Each number is 500 + 40 x the weight over its row's rms, rounded and kept within 0 to 999. Layers, rows and columns count from 0. Numbers have three digits each. The size before them is the row's rms in percent of the matrix's.

# down: layer 2 MLP down (transposed), 2048x512, rms 0.138, rows 1559-1658, columns 0-63
# up: layer 2 MLP up, 2048x512, rms 0.145, rows 1560-1659, columns 0-63
down1559 100:483475499497491484581491475519461517446568540530446552495480595544478463542613572533514451530532495416511415603504598512513420506576450561528503461485574491514488484520508508514505458481551493
up1560 093:511466504522445428519497471521542555567541424479537530496543527500474485523473498510571553496519578469451481473524478515528507439459445470526533559461496473522443503521544548500469467524526538
down1560 098:511489499539559506537456418489538516538526531592478492520475492409451562482560523459525453469538418499515485489487495536486468493529532487515514481517540529539481443463561533436510523555559546
up1561 104:561525493545411488513471514496488571581462543544547487500476603475499504481459523536497451499570562572546474577555525498473465427505479593571523455495527491456478441535435467510521536465470491
down1561 097:512461483529578474463477570495453397451482498503541479441482498527503503589565465499412472530539535462453500537514460564520491483543495435489510439475449455518505497468535550509486560560485560
up1562 086:507472442457472549467438553469570525370391550534491514470498560522519527423507535443444520467434510531517509477473519530483457541532465540439428464509548528514467464464468479590428532528461535
down1562 096:434478504533527471553398520451510557456593515545479477540516473547515494508483494534477511526547515529483475499514446493516479508488497483537483511550489527474534494448523536545479477503481582
up1563 092:490550519452497505525500522455495506486607540495486516439454468505471470538495531474460441532519458440491480516539517476534607542492524420527558474528483490499438499451503494468500535501448504
down1563 093:537504533556451472490463525527491488541487573456480497523539475497511446478517461514566613491499506497527578486509557464470521514438536569521544486437453432490467479416554531496484487499549463
up1564 099:452557469470534468533517471449460479507538537468467519452524500442433471540531486537418498510498573449448485484501534486458480472505477511498548488535519492484482497442584420451467532516556486
down1564 097:488545485541522466517493476518410507398469517480468550485510494479526480430507561468495527490506516495481487523518447545472591513552556496500493522497518452574532497525424459525501490466466615
up1565 091:472447484468531506461495438481480475479475523509560463529555545489513519549489474486486449521441499471446495476537462502485496494541460503523456498523560547484475538458522506481493475500458471
down1565 099:468517525464507510461524461451461554497502407495517528554501556529557495514565476526529465531525531554490576554503479555535467550514464481441471447471531507432509495491484527480551521456448496
up1566 097:483502492471551485529552560436486551523567460444481469476514503556535558488440538515551475560505495435517491450565569473494477476525541537465464540517518536603473451480602539471529463511559521
down1566 096:535485536456523533456488519498431484526504469511539475510576502431621526447498506477493514515486482451464486481514450523557504453461507509507508544469574511521568537517506571467484487536511489
up1567 095:530475563475506427548489478560520558561573491461470540465485553501496507406501500476432425486465485485496528476510462505407465432555473490558484512529561513522461512561519419447496519542477478
down1567 100:474488442505504563516483470500487504527412471519443485473530469536479505428549502481462520459513493532520424541522524618473496447486491480499505490454477523464497495551489473519525520560448471
up1568 083:504567489588491495478479490474517480495487524540434438553527426547448457446539468477573445549470480525477558493513518471485504556485444510522439509422541483520454565519516427496516474558472543
down1568 092:511498426462498501547428479535551517520539507531548603460517467548484549472505469465459484489462463447485507505498489483470556565459452516516532545497475482483468468486521422552456507500565502
up1569 110:565444439574484457497472475471537526568476438491547532563576483585499437478517530473518501504529493499430535467555507498498504541521501472487493518504465435468464509553514550462527535516512475
down1569 102:503424515452440485483477563439438487505516488403461483504453496499493518447484485568483532450494462505537560501522500457446524517513487492459469492491498437409530502513493480491487539465481485
up1570 106:590530439438461489455506483420515523470452481503532418463552471502484475460420539533494521479531555507471536566469454444534497547541505490554435527449551475590526492537482493481474512459436508
down1570 106:449532475484558497448462494501529522531470397527551422503514517510541468575527500487522495515549484472583551560431482443496488532513499553545506498486485583456464438461457524518473519508433478
up1571 102:500450497487478476549537479542472503419492528468518571471518490530547507469521507461509474485555536428470500479492504554507531450515533397513516503553571494498499479496395557492535513508527615
down1571 100:554517564494534553460421499557552491472503524519555432516507477503476588497454406443431426523520468472473465530540526486477568476569454516494425547525548476528486538499491513486440575535520481
up1572 095:507498508506490480537428530470445578540479540489494605547476520464602539505545493480504499542541534471579448480524482453549529458532470514518484517471534496487542507472514510463473555405550484
down1572 107:518516500536542481513509459479529560510482482466467514482526468507443524483483591519531552447479509549530469498474595505477525558495454527520572399526507522504481471487565486514553512484466560
up1573 086:511452500486496483502518445601490531530379549421529497534502525481534431474512492529528434520465481501463468482547476473449511512555497484468504414481435505527523440450474566456569550482508425
down1573 100:472523429498488548456519524472595486503482531499518437441572464530456511479419498502436573507556556462439561547446477485524487576459513525418462536502552478551503502387480506481552551532488504
up1574 112:531479448501464558487492483519475510549521514482515536452495613511465418492516581477513509557480519580529459447486498445431485479569493536524486442522431538493568508472459427431474527540554472
down1574 108:489482529603445433538497538481477550496461517478466538507501449524538520540550505528511482491500440470447431527524567558492484466494567501497514505442507484525536532523535479507522490467503481
up1575 096:480503548517491468545407520507560473482536524557445551486429576465454510500487464511477505456509558444454535467523479537520491466545484454585572529457489547459507486431449474516500468481512537
down1575 104:532473542496473485512493478470526503494477581523493520492502474565509510526468537529462507428460449438496580558511453493559452475491435531509508527514513583601519513420515502481514460599479528
up1576 100:486497498482492483547593396437528508566531522477497445532521471462503500487473526468443491473499501494476492552483421447450493591500468478527498527437542514560474534498537531466489539553489480
down1576 105:465543488513451540492584494462521433415514507493562507498458502516497529511478533498468517566594478465472490520506463482467519583484447535519588486468504498538490542486493568510515479436526469
up1577 094:449531437476454423552562514440514463491467517608527521569521526499436516474449508526468456523530537481466529521513515506484506461482421508558548516519469519504501468463515534497482513507471489
down1577 092:455501496498498568506521531463502501445546431523534529466534475504420540517507513484446495500518518464408461492451479491509481501543513512392488481505517578486507533502482412440509484520555474
up1578 102:533460499443507461553515529450511545486565547485489505463490548453456509574519497525505495589496454506476571501486452483450492464553463489524516475500462461510489498509468441506541474497474530
down1578 101:508450494513431529475511492511501466508475484477539462463544428511450581479522492506492457531544467547495518529592468470499448465457497538487542568516561540446501477515524506493447570492474523
up1579 089:463465507541503526501525543454487501504493535452441478433448462436523443531444503505478511434476546602495467557510523413481464497515548464444494487445513500505481435532512536459510529546533500
down1579 095:522505537521473500554494487428546506554454550485548511511420529483501520539561489527489522520550487472435425541445546482495468523432514492503474420510444525506490468525440518515497499494426594
up1580 113:499487553515538464491512482502480452460493556453599450432486515476453544564469462473464509561501469464534433481531515417531462481489544520548493472438452591522517495497524487537450480481448471
down1580 104:571536506510537541558425441496485522498480501596599477527508489479469460520542535452500479510473519479573494532568508419505492505479468487525500508465484536508457473543474606484459424444520513
up1581 103:484577482534526557562511475492474423500486530472562513488538488529461469473472487497507485479502548518532433547501442457543469554425522485545575457448588551528501487513481457559496519471519509
down1581 094:423490483470509471475540515583548507482557510457501470451552534490470537438539476502531488567473487479506493553448530548511487454491469496502436474545523509494496499514505509506476496575499402
up1582 106:408454568513518519560561508503462498474577547529503513567490414536536451426514460524495548458543567536480499545475496402526447520523538508479578482490491504420508561491449436526465527476528510
down1582 101:531495525418475524418484443432531517519549508435494497488503526453470491557511440482545461502536536481512434485470494504485533491485523509483479463547510524490478480437492565478467443553466467
up1583 114:490447443487494494455513487517479495506467504486512461517519539480452451553466485509543499480483462458472476455453540468520569515548513496451443515458460531490471512502458510531521493460505434
down1583 106:543542449519504506481447483503519496483495484529501524566548514462426512545529374446517523548456504455478478477472492571540505573450408473540483505562496442515572537540532378513499574440484490
up1584 113:505541518446544528487474492480548522473447459460495489480540562562507496537540543488470518556495486499518516518485467516532537507507559471508529457491559482556420463529478481488564469481459662
down1584 103:545558532524486420459512616520493525445453531511592479455483456533549449531515531487518482468482522515488493440497413532497498504444484449489502515484494497517500470485497424519440516425465509
up1585 093:502520534512568432522470434480541473504524446413489478539553580527556447447443527498520477502436513509547475473568498561520601499498450514514493463529478555466472527464470574461545515536527436
down1585 097:509504513519543539504535470503478559448544495543515438465480502515444505465529491478480564536447532456492566551527516566518508503488487544488490492483546498504499525522568374489520537475473503
up1586 094:433496500451477521506516448484527558484499499490501499491571513492439521539460547477586451519499547493463533535469520470567463525598477548507514512481462523507553473484551488417467522491460448
down1586 099:487519554502480560544451509524476548494450453526491516524561484516520520501553522436515485460540474460489529489554502493471502510502485494442483525549415472516537470504577524527526505488539476
up1587 113:561523495560549530483503528499477501554507557490476542450443495421445530535437533433470538497497512478513594504523471463498451525531543457438510503506461454467489489568436529436596513398532501
down1587 096:536510519531475477557548522533453512505533496462587529493438612523540523542515496508490522517523484505485490511534464505514437440503488511477469521537476459497532511463534521488479546504472471
up1588 118:476460523575507491443480489474457545493481536469498513516487438489481501446455549519548449490540503464493448431506458491424471551476459566547488516556526444447451534394585566479596535507484527
down1588 096:477505523412506479499464505524533475517513575532487564501467599461488480492496532472457539515519423501521504489480567465486472458483483534551480540485431474515500396517519492423491496532523424
up1589 126:416567540458523492491480464502461588437497464498507504512539568483516526442479534493524464524454524514470566478534464492491573532549451430510471469480602398481398590435510480449446514479526511
down1589 110:567429628527513466530509485537535470522527456513475535501551496452496376466496452533493487571497495505564485478525547503519485494503492487539467467511501447408503495449518498491489437566481453
up1590 087:432487446529409433452438524430522506551438489537572477550485445523490430556467522485558471520520516467483466588480519447462506550512543474478453517461504467510461458411466474506561427500492509
down1590 100:538488558489462555472401420445543466506526480445525476538555493496498445469475464557447468511500456536448458463483468450623522403488445504513517499445515506494480522479507430430473499493458509
up1591 092:498527542450500521523453543510487502477490468515532560528485496524507540474482424539571474439513461517446514524529462547538509461502523535500502479472446524501509537555488467513555537493566491
down1591 095:501511469521493480478516470412503517481587462538502536552513507511559543461558461458563542503516437528532489436497512520472431457516478476445460583501526512396479517518513509490512480551491529
up1592 103:528489495479474566548559494433488452500490593467526510481424616474507524489523407450523538465522485425534502519503504466453519500487487530540421475452492456493466490467518455467508536535547497
down1592 104:517511438540481558524481519465413461563499515430533511448401531509431572515564433530511565511488535482550484528473450512451457495514477448452424439489511526507527494526488496492509480496512466
up1593 097:513584527471500449581525447568446529475450531469549444483564442459489446448518485485522527578512359539431540567424543527482497498523526510575510534501535565513517612411533519548483520419491466
down1593 105:536599482505428474486578495521454482488553521491558502521496473478541463443406463523547497484555462514497559469429551509490489497468591434484551477516470545512398468502562449487462526424429513
up1594 101:479507459500545531546474472485510527477419568505537517457488582480500527468393482490541435542502477474510502503512493491600478434487455457460440466476487506512491508574550380410489484490504548
down1594 096:564501502558473484543477468485539408591533491459549511562535482505502508456535528608530485464519499475548563495482517515485498502447562484525504487447526508507468446433470423491520519478492522
up1595 091:517457498548506502447477431485535542494474492507511570519462474479504464537495518440512432427451514460448466542488540515468520419550396463535432482504525574541420527533454516469511489518489484
down1595 096:479523488444514487608494563477469543567560558468440459555532493557505444402410529539530509485488486510496492516501478467493488498499529522559465494553453453432450521434553512434508476493506588
up1596 104:460455484474484549514460470498500459454491542454519517485514470476519447468517505516546416532512549393593487484523473450545517421550543480502373488491529485501488486508455571449486417483443530
down1596 106:517538473464512466531512448560504540490576581525508489478464468507500530445447472474471554498534518551486485472506508531499467508464537543528444506468562526534516495478494479579568542515594508
up1597 113:445500514453503485509566517444450531445496428408442516521528508495512482485520506542511515523487499430520515503483484508570523520526512446499478552465543412560464418522497518545535469489562446
down1597 112:504426499428482508518503459506483468523542516549511491490504481532453581506522410550583568546478485483483500531519510435509453543548498455471460545537541457563496433502506514460485536532489497
up1598 093:451508441493526467561460515489485495517416468460512497512531433481478394473484501489481500453478453512512483466510498490492465540523493450474408499484424502591536495438497447510511460476497566
down1598 107:526445531484497475452473483476436494575507528484516424468518459526510593501473504535463523568483558518448463521552533455550510480462430520458517544495492484469478514486468477475521493515478485
up1599 103:360519558526462487442537432464508432504455548507506476424520446398486522507450465509491490490534542519525502514499505567567487570544464506556479524506563464579529483544494465470477515497568466
down1599 102:447554540472547482503604501463506488512511487501486559464484497442449467497554489442480396467517494508511518491524455418451534504519451456444551501525478498517503497524538507554529559472499476
up1600 096:503538600454502575524542536464529473488500537491578495465487456521523463508512506503482504468453508405518544467438570515500506450500479572477457502466517537486497505464496453431494490382556508
down1600 097:507497576474479516514515488556506518416570545488466453514459536484552484486507454483559548506539539551507475507437515482454552486462476487588522392496465499563497494471511515494535532538538463
up1601 133:524506520546515472480467441457579506565512510528433473482466523489487490468475474498528503527529516474565489510474489496439478499505433463526604555450485467486524471488516550463442479474425477
down1601 112:504453495472576588430511549509552464523494504503512460501553500543489495474484497511529491470467485532537478522522524468445528492461460496515564487522500473483560545513473512441473493540499477
up1602 104:560465463491579519461491504383499478444452476456452476446469502562456524485546531476489494500492538533538488468506519443515497525514512407514593550494558514410453469468471457501490504467491420
down1602 108:429491455487482421536445484498526438525438484532555496477484579538537540544389544507523468563444480501552532453556450512498572420475488497539508451561509438503489482464589417521580544479534500
up1603 100:527550522490486407598467521485517518431565524497501484497418500515494494471486511543458458478482429516465504489536491527471514495451491495542570479521392487563532519424483473577482485539468501
down1603 094:530477475396527493508565574493522500515412469466487421524510522485449581500476466472523538501472527408441505453523586514483441496478467443452428581489552544473511445550507491549530516538572481
up1604 087:434481559497493533508514511479478510550474463496527533445524568462529409543470492550430518505503528573538488486544558467538459570544547471470517445473525454544480433576457476507555511551517499
down1604 101:431488538522532495484519496416488474414529482475474467485552533505494483481487572437536596495510587529514430492498436491578586498586475520539429409451575512513431552444543528537430541531455488
up1605 104:442570517471579483512495463564467545503483514507446479520469463518529466473471539517551571495566457497509497471505561399450474539461560493464472495552482547455596524553530599489473542533506471
down1605 101:502443480575577527450567516504491430555503527443543478494530498558507456518555521458521509455501522491482508513584560550506567556586491496466539559577435473459496443514450407517503522453537434
up1606 108:526539534514478423453525442464465448489526481435522472508477493534472545501506498537571520506525558576459539480537499493445427535573516529523520448441506444515515500538443482498533526486511543
down1606 111:528569520510442474564530517513539554491459489544551538456465509469429536449535446502482533494468476513485391433549532477440502552574460484495494503487473486520510484518515470551470462506486557
up1607 088:488485541468445513492501443515537512546450459569511534478583594535569495458492560497570524611485490524464540466463507546453520519503560515535489484525409559487505412499392499489532507462487511
down1607 099:539542511541425438556493464549483508491492531538506545500572501470493544493551537532512483508477419409504605527538402501512540532449479526499524498470464499495469556549509541485491421533517517
up1608 095:503549485550535460400504552493532495564458541511502421474487485517490487530449567432597498586452489551461528528541450502500424469502433502505542468451469453506452550396530497553528528447526479
down1608 096:447505471466523511545444472460478466508490444447499431491526506465518470513437474518593535423468498485517513492516524494537483519465467520549472590469538545507478502411524632597526495591515485
up1609 107:555512531567465449517503508479497440532546564458491553545488469487501471586446526488509515528500540512472485464487480458462507516379487511571550533519508505542503418454510511525505472492498475
down1609 104:435600468557469460505566433483491494556462445529534482435504463454514539543477532527515534537474583512480481479524527557490589479558559486463492494476493537515488480498498464450444485474567421
up1610 075:556529495512539542569451503453486502508467581521471518525504536517561494504459546486523506561524486476484530494578573481528495488522508446536542544461525520475524464521519517558532439473501488
down1610 096:550462508500490499414535512531502554442498514497511509530453487499442532516507455497498524441498576543473506488458475497504498555448519564425461491488522561407485500551559507473547527484548469
up1611 091:492538473521474555527500560546478440530505486508495489461517548452567499547523546446569500437429516446461473523428487500473490548517480487533484565539455491440421504505501523540459560506483454
down1611 092:514520525507466485512527457466438475581552531485423523547485487514578411357422523516416483530475505474515462481541565476473499526540495512493495483453532605531470493467443507476491416547531535
up1612 094:448534529481573471429492524491476614543483539469533449500461486486506443502548558491507456467471480514510527515491458486552539507438465501458545510498502514422474500571432456527453483530536517
down1612 101:483504539454482416482474536454482488463532450463518575543434483477428543464470479536481451393536574473512497529546525532478543547545550487454527507534564502494478511530499487518542503505505469
up1613 092:468551563494469485541554564544494440421520484492502515451469499514494528518519562497491441496472478476572422453525501500432493520523502508457501431380469456569529562498480451546487554516470620
down1613 097:465496475473456529523464542465499551523487443568444499458541497483539448489568475504398514462571419518544525396436486447540466472445481537475525435532467499488502493483522452577532467473534505
up1614 089:460517538535513529579500481475475488465512474533486569444505434509504532429479536441470526472483442504570467556455554424486604560454383489595455465524570505496563528556533427539525559561538497
down1614 094:440535540432495440501483511459497539407521572530497545507473471549507484546512527593522454492546475501431439432567440542500478519548531433476564536438478466469528593496481491517453420467513530
up1615 092:528496419571552566555566518485522435555523481492504557498448487458453552512531460468492439529558469514484504486538486447497524364504532473465454444458423467541483494508548448536502507479540427
down1615 094:511522472506477497523520468483538524473532513529457530520516508527568528498481492477470456519533480477504518475545522457478444462566473522612563480492452498521514596500469429473495487502490539
up1616 091:549484497562561492445476532528481500454535431541519582472429453492461512504498494438533512460485469544595439508484523510487475560429459445478494530518450493512485505464535466503501448491526460
down1616 089:528471527464395474528510477544400550489442502460536476477586510515582485532511492578466563474473573537481544445512480514454527479566409455506536442523572552449555583494482538499466520547561474
up1617 090:541513489492477451557534553467441454473525452451522599521525525552493519565499498448479502504472501510544547470478504554536479504514460473424458507528537487479492515504444512534526551466584528
down1617 096:536473523477448474544447527399417477479509465509436483483376477494502497482557515525522521500473498490496563459529467476517478544470531471517465486447506512508463490479564591502538447476590436
up1618 110:464518496499551475536500502510495499498471573472511478560464479495504565479470477469502574577468496540556482550423543514526515496504507472525453502512430553496515450466449494464543519529504565
down1618 108:544515461511443458550509495473510489429570543516588500476559504507518545493534469531519556535467548560486478558532449475482540534539481463505488532436445554455545535489486470555516490467471550
up1619 082:458515505386460472430537555425548404546472457428531532551494479463497484489533569543456518491570575530495514543477547524481512486469491537449583450459467527545494529489560499525488509472488493
down1619 092:539521534502503516551457522500503531446482616466509511495501466483436464469544530499563461442528546520487435487503482482477506439637434526544471466531548439492500477504394538518517477516576504
up1620 077:517488569583562513515505500407495502488476512533528531474486525557474383400478482462541483481563440541469465499535499539496432491530476529538449490507515564486493436530529526462470507571505467
down1620 100:521545495484595535503523466463525510490456464503478517522514542525509482439545483470442434413496483433493578502470526491486532472444464438540480427451467526468472457448516581566566443478470494
up1621 079:513467491472438490575487473537484542466530480476527499540504413528502502559506507505508540577497500499466431479516604524537514421458494464529549559448524461500576513508505460561500483498553529
down1621 085:586485491498457430534574558452455532570571513554474488524493517463427519485500425560537477412484477467494489466553409534471492531448484420471584465553438443584508521564556428517557573445510607
up1622 095:492543458550530498503482506541539549448434510509443496489455535464454451480459515507586499533471512525510575443500522466457566467469505493499507494545513557508431479513546464467530433486532548
down1622 095:470422499497524528464540509527421420511511480456535513530547504508447543508546450507531518479490524494456515538544549503534512491511438499471491559477547549464520478497488500556498496504432498
up1623 094:482561489549471547555465447452548455478455437484487441459491477531482467445453540477512543408518510501503544473455463529480544527578418425459520498484494527536474490494517536539501512495482497
down1623 093:493464575461500480492485423554512459501523448475527507546513512487453519597549523511475487500535506547525555507522469564481459536487431537510491497525436532421471535591455517523468503481469431
up1624 097:506508499540442467395518505554583456460496588479446496548410459494560503476488501439485515545484528532481456498474499570482466495519514481547528537493517505463591492493519498607531499525433517
down1624 105:529481526449496441583504490413534453518531487541569496530527533537500506503545487471527434550475509463562548532513497478460489527448457578467454577535523527501545519475456498533521435521536534
up1625 080:629492523466446489509534458521486521456441495510484502517431524468503523537484548534474489522536463494467519531482488546501478525448558529543590568576510522506520489454463461553515552477484441
down1625 092:482491537450522543466481528531478487489464525397495447504505542533529528487504427512540437552495532530597460487497538487415487489492427589503495472471423531447510428578518477492561499504561467
up1626 113:578542567456524530489559470550471594540511446605480452505530482564507563525485427533493541499484512458500514561515445455522485463536472508520471517475548482471491473495575536506545469476500506
down1626 116:504531451445525466408498511549453468502517532510581460536509527501470496493464471520429485511565437475545541527482519517493465397525573494521504518535505522497535460494511422499488486502480509
up1627 097:501437546472555536530529546452458434519511475466550446464518551477464447525515496501452538483439547413548461452518472529517499528584503392529453474458470500533538476526410634539481528481483474
down1627 108:504573459513445473526526487483527488560603501580446501460514549507509478484519534540575460571529511503423501516500504439514474446491497525520468446557487502567480600436457502448497496472522518
up1628 108:484473485446474501532485490423517506526526476503491415519495505451589511547536539509509463509546509513548442539550525559528525504459464417531492479455555452463468551496520539505529545492497507
down1628 105:506477565477442517575499448428522497511472507529446481499462557507569534459469533477464505488503460495499481485435545557515466545580460521549514390511524489464439476474554524519473472505536494
up1629 077:503496545568559558563530457503566511469480487476537549498511483520505496427548446470477446491496440514570498468454540549509532522532495491496506447460571472521522519409541492550503513471509503
down1629 088:545447549467546490572455499553430546537474455492552537528548555507488507506468507497509506525547435508551460534516508440515458500540522456512595542504469507527574460482461552482534497498551508
up1630 084:457498559526478569421477504502465552506471438532474485524564539435464510520480495485515548520473537459471533562498539449526476546524515488444570524537467514534476547536480483539489484509537536
down1630 090:544491482581537499516505522375467521515568509502490539453527474541511489538482498524404485578500559501545461469491539567529503493446484557477450481538539529512516484509500464449490556525477437
up1631 090:470458548444445566512523489555530493543588550476491508452521468507485445504491455502455516470478508461470440549462540557480516456537519495476473490491502539511512558532439478563446502497487482
down1631 088:494435498561511520516428480509518525485560523481581518447540459514471502449549521492500489563413514475508472458537503488414501508503518556494516450529539515516519486577522464507478479536501518
up1632 123:520552536471525564523431515476473465481514541470442504489628479501497485511538491524493503459464522563499500490589485492523431531481475476514555460523497565489521587432504534520542421594528499
down1632 107:466535461549466475536504499480483453550494497527514487539553445550583519489463473505541541434522475588514554477491563562461498524501545501449511457550533531470496464483483477465458476533526511
up1633 115:512435486434538480494512453616559451447501511481511489546547487544502475551488482444602490532459414474501473445493556470541453436521544503425416439504488602476544520478447495535528543513489496
down1633 103:468544494560531451455538478490488495461521505462540480547562455551450561546472502428466550469589468503530512472494514558449488516494456486585515500521475470582441475557510500462578551556472513
up1634 100:515493481516481502523511535575489497482521479488539412560499435558511459538514518567510513431509539470547496525475539473488407505470566575572511584446577489507529493517453547499545483489483442
down1634 102:478519448503514552428461559510524479525474520504476498525530422532520423491490557509483485432495484427487494527481465500552487539454503556538480512482513503560443454416413474543513413528503523
up1635 085:460462468457550479462506562528472463547530536580588490456538592528589498566476556524515468508443503444547537525555442495551493425505517436536412539437498514505477457501534488551473543561432494
down1635 095:530473487480530524591513536502468534527512520525494463444418542546460421564515522579536421462478463523515532471474500440523540539575526498467508525532551567438501458507531541481449422450471535
up1636 104:485484505527492476511546506493552504528488407479540527465515573542521353435480500502474457600454462544510507535453479475552529491502517513500489482540452478505522439486473480470554511478512504
down1636 104:466470451496570458400557565432535516558458476495446547549508482498461500554513570479525502526466535467462497460522557462502504497602509480469512536463510473503512579493486495575519516518506475
up1637 112:489493475448505477468495552532531484455503525497499474493548487444465531440452566511541466537484456435425496472518436463448539479452525476550493482505493597544424605425477515498459529467517493
down1637 103:444506469533475525469529492521468522555519462456501504469496490503557543489564433555491552509534542497419540528518467493464524476510477548538400458502459512460612449518545491503524474449517512
up1638 091:513490481502477576451536487478483512505567504540515493471508479456431517532522479538510504575581526397481486492550496454557514419495507468465541419555499520482563473542491496512547496459508574
down1638 093:489590536474500516496464588548528580507478498436506555453470445462477424442535580470517482543487524498498481491481513497511456531558458540483504528527503431515505474466533472495519496444552386
up1639 087:483480512518524434579549532491457471518521468522532513517476478595494431517462516489513522535511521502385427484466461518425470502502483483489528488479506480520504425515480512466503472524560513
down1639 099:476482479488533470441502513470518527508542548460603512532548465490430491481492531517498496462535477535491488523550425477545424507409488559494541511440537498452509499552490530445525432428508420
up1640 108:555470540461500532567507532540510508517508506532508549544508491512550435454467528495518571383539444477436512576482479465464487499452508495565487498504472512556503473516530491504490484516468555
down1640 102:502437513491416483503458466527488544448481490492519474480453499532475533471539528501423484546473541548580523460520494496499463553525528476505513411553451477509539530485488441563508492498523532
up1641 088:525518510494482466443456521501541432547464586530470443509400515525484505519466490514506449504483515496459499528418525550436469512496465515465535456504492484538491487517522468510525538505497515
down1641 102:439547447485462490543498451512495439490473517552497579539517480490512446511578582429480474535575491579517496440514543430426482510489521395537513525533487510495562436499464560541433501479494480
up1642 087:584493557493560412432467438522478446439474523480462446466484438484596499495413461533494544449525464448569510461471511484483451521435575505546480542533455491551467560483444509516467487501510505
down1642 093:522545496489600571538445484545473514544492465448434510502501412513432444451575477493485533488510512534486472566459518477475493539500506532455498540604481461497468492432520449568407459475451524
up1643 082:502426501489525507460482521489491471464446497521495519521432424571530518516472526449532522574482467500476478496476495509489561493414514428460522521525480505479405558540450475478495538470520520
down1643 090:429509449501443482526444470507492545536524523433511517533506541538452534529564470540473563514493469471473477471434437568477456478564540483500517458473437500487536540511529490574492507509512470
up1644 115:520505530488515473508536464412521534485500468433459541488480551492513470497490477474554470557464504500475538512497500486556475480493529537498467512490493523454508501445462493416420476470550534
down1644 102:597505495468542544464545516525468523498482543424546556484519502510471489500461546499469479453552511538459548448547461449541497567524432478513502439530481463517494506447545475517507535439492527
up1645 093:460528500525497460480427454613527388470450475559480550470527565434470463401556475446482532491466544587478494535503529500484484568498510482481532508437556522544463500490540433522508483531551554
down1645 098:523528532515511583482554539503494504451486483488548432552448472451446463517537535492468549475486503514523468454465529543529569513479428488490519463510583482504450522494493463495466468450538507
up1646 086:519545522511541460521524496428548488560445505524518558547550548478432485567462513481501489419444527486497527423497502473545526398430597550494491572549451523463543486534494471596480470453496505
down1646 094:439506464430484504446481479456468514479522440496477430521430597482549517506486538488448478408497498531503502543512494437527495526515512457605504515579435485477451493523492500507447462485431502
up1647 089:444502481488548435467532516478517522473453488481519390491484534585480544479484575550465436500523504516514554434503436499462531446505470418612563488424441412554417488492563490495518475545478524
down1647 094:516418447571521550503554433477452537461395464495524511496500545447490522554549508418412523498444445469477493449504470538517555438514480525486562519496468434494514483500557445423432462503479483
up1648 102:500546574475497529479462445586540502505511493513436519481510479503495502455510504526520478523506499503502513448545476545471447532575530493556519468444471483570542481556481530468547463517480484
down1648 108:549456459520478485517431441481489464482503566493494497518423496472463540494490521453456598514492498540490507490478556468522483561560467454492536476426447501547418562457516468522516522533465513
up1649 116:446526582459580488520497503545519451479475507479458511519501475444488481503506518461460534539542544481489515472519553466471546540466471521490558564450536576561462483441484480513552508491533467
down1649 107:522469504512471511469524562537470503483548529511532569580432474571495508482579504476465563514440534490547512528494540486520453487498485537471577555574539482525444536518499559525489510462542521
up1650 097:545589515514484430520417520544437541504544441484449491463437458419466425519537498539486539519424528488534455492481504535436548570553554480545540504526497548510439533532470480524524526514466446
down1650 099:517528553544519514509510502430504474481519510484563509476476524454490512576436492505469477486471494460547482547494525523515522528456505525523584579509473446504485530517577494565441496531527454
up1651 110:506505442508467547510529507537522530418478487536460515496476482531450501417474473467454508486513554490441496462538504531522463506413468482487547456549578512598496467511473548529484533445494507
down1651 105:512448542432487499472487482516539515495438504520552528483518480511501541499524504459500495480535498505443515464478496559471524550455592472477606477511496596531469501565517504492527540526502431
up1652 075:482518502478497523518542552452465510507496610508495572500421417493479481479529503461525453420449498517524559498515478463560511517478453494553420439417467513486498505509464559484527544558465505
down1652 101:576496509485534473479461471484452481522565479494439445510487499527576498564508473514430521567531503543515505458492439517489509522464504493509554560477450462458544537564641546528455496521520592
up1653 109:539528434509510512489566579450544500588520537509443542520498489480489530462501530528555506526466515487515531471506411478497502481497510497466440424433474498568481512505512541493540529565496470
down1653 104:574488543501497517537531558525526557466465485519462552477484532517558483486443518548458494513506526475488513493436529529447541519455528459461546424576481529458513573534521510512450503422505535
up1654 086:499483469433515474451514556503422487502446506522459507501500520546503488521648511471497493509506441553544429549564552515487586540510481419490498477517471537517477482464389536505516508550504496
down1654 093:527463542463521612514464573459506515480515502509486461486455500527511462468520486483512423501489497471497537520476498498470452477506544510519472531485497477464554533440495535533519438488546447
up1655 100:473456568508486471438569512506387493494496553524565478481452500494464494495540546550458483513484537511479442465433498502540502483469509507497465429476544408496452515445482435548549509458516512
down1655 105:494463500535484483452537447432534489599439464549542464494473472455476505413471502496505502446477505566546452544461512515506508424442500496477447566521458571488520492434396419488455547526506522
up1656 078:444441457438496530534560442501503517471458468610524410509483539517402524511486504496426509477549497460539598481512534507515476465519437485477511522510509498468489567461495543524522537471481506
down1656 083:449487513427499402480473586542470514521471591502483532523581574439501501509493528538527471452527576459510500477449452495443471519538520561564514517495465528469504527502532471589429486530468533
up1657 080:509495532503460454461464528459462571518542599473493500508478465457513495460554487516462550524582567532528556571557533511517542535451502484553549569491504521484452464490461485539559467389472501
down1657 095:444474460528485541497507466537524492530452429548555446435503504508494549500488457543507502442522500526422480502530411499450526539505549503541505501580477503418501467487536413532482543519487525
up1658 110:515492481527489456516520497501522489477480552531493449560477513458510493543451503588476484514468456419448428465451428561419521485506521562458452531475536507547498467523568498397522482489420528
down1658 108:513503506551486503537521454501492508525549538498535529535514472528494400439483460464479436463500533471467417515466506493549502526497552564481526506484554488445478496494462522527484500490508566
up1659 120:517506522602496494487543473529460547502555472502491478540462447406485515511446547494522500524526542526565555441462451397479537467568483493525574496508473482539436504527539462504518499524446539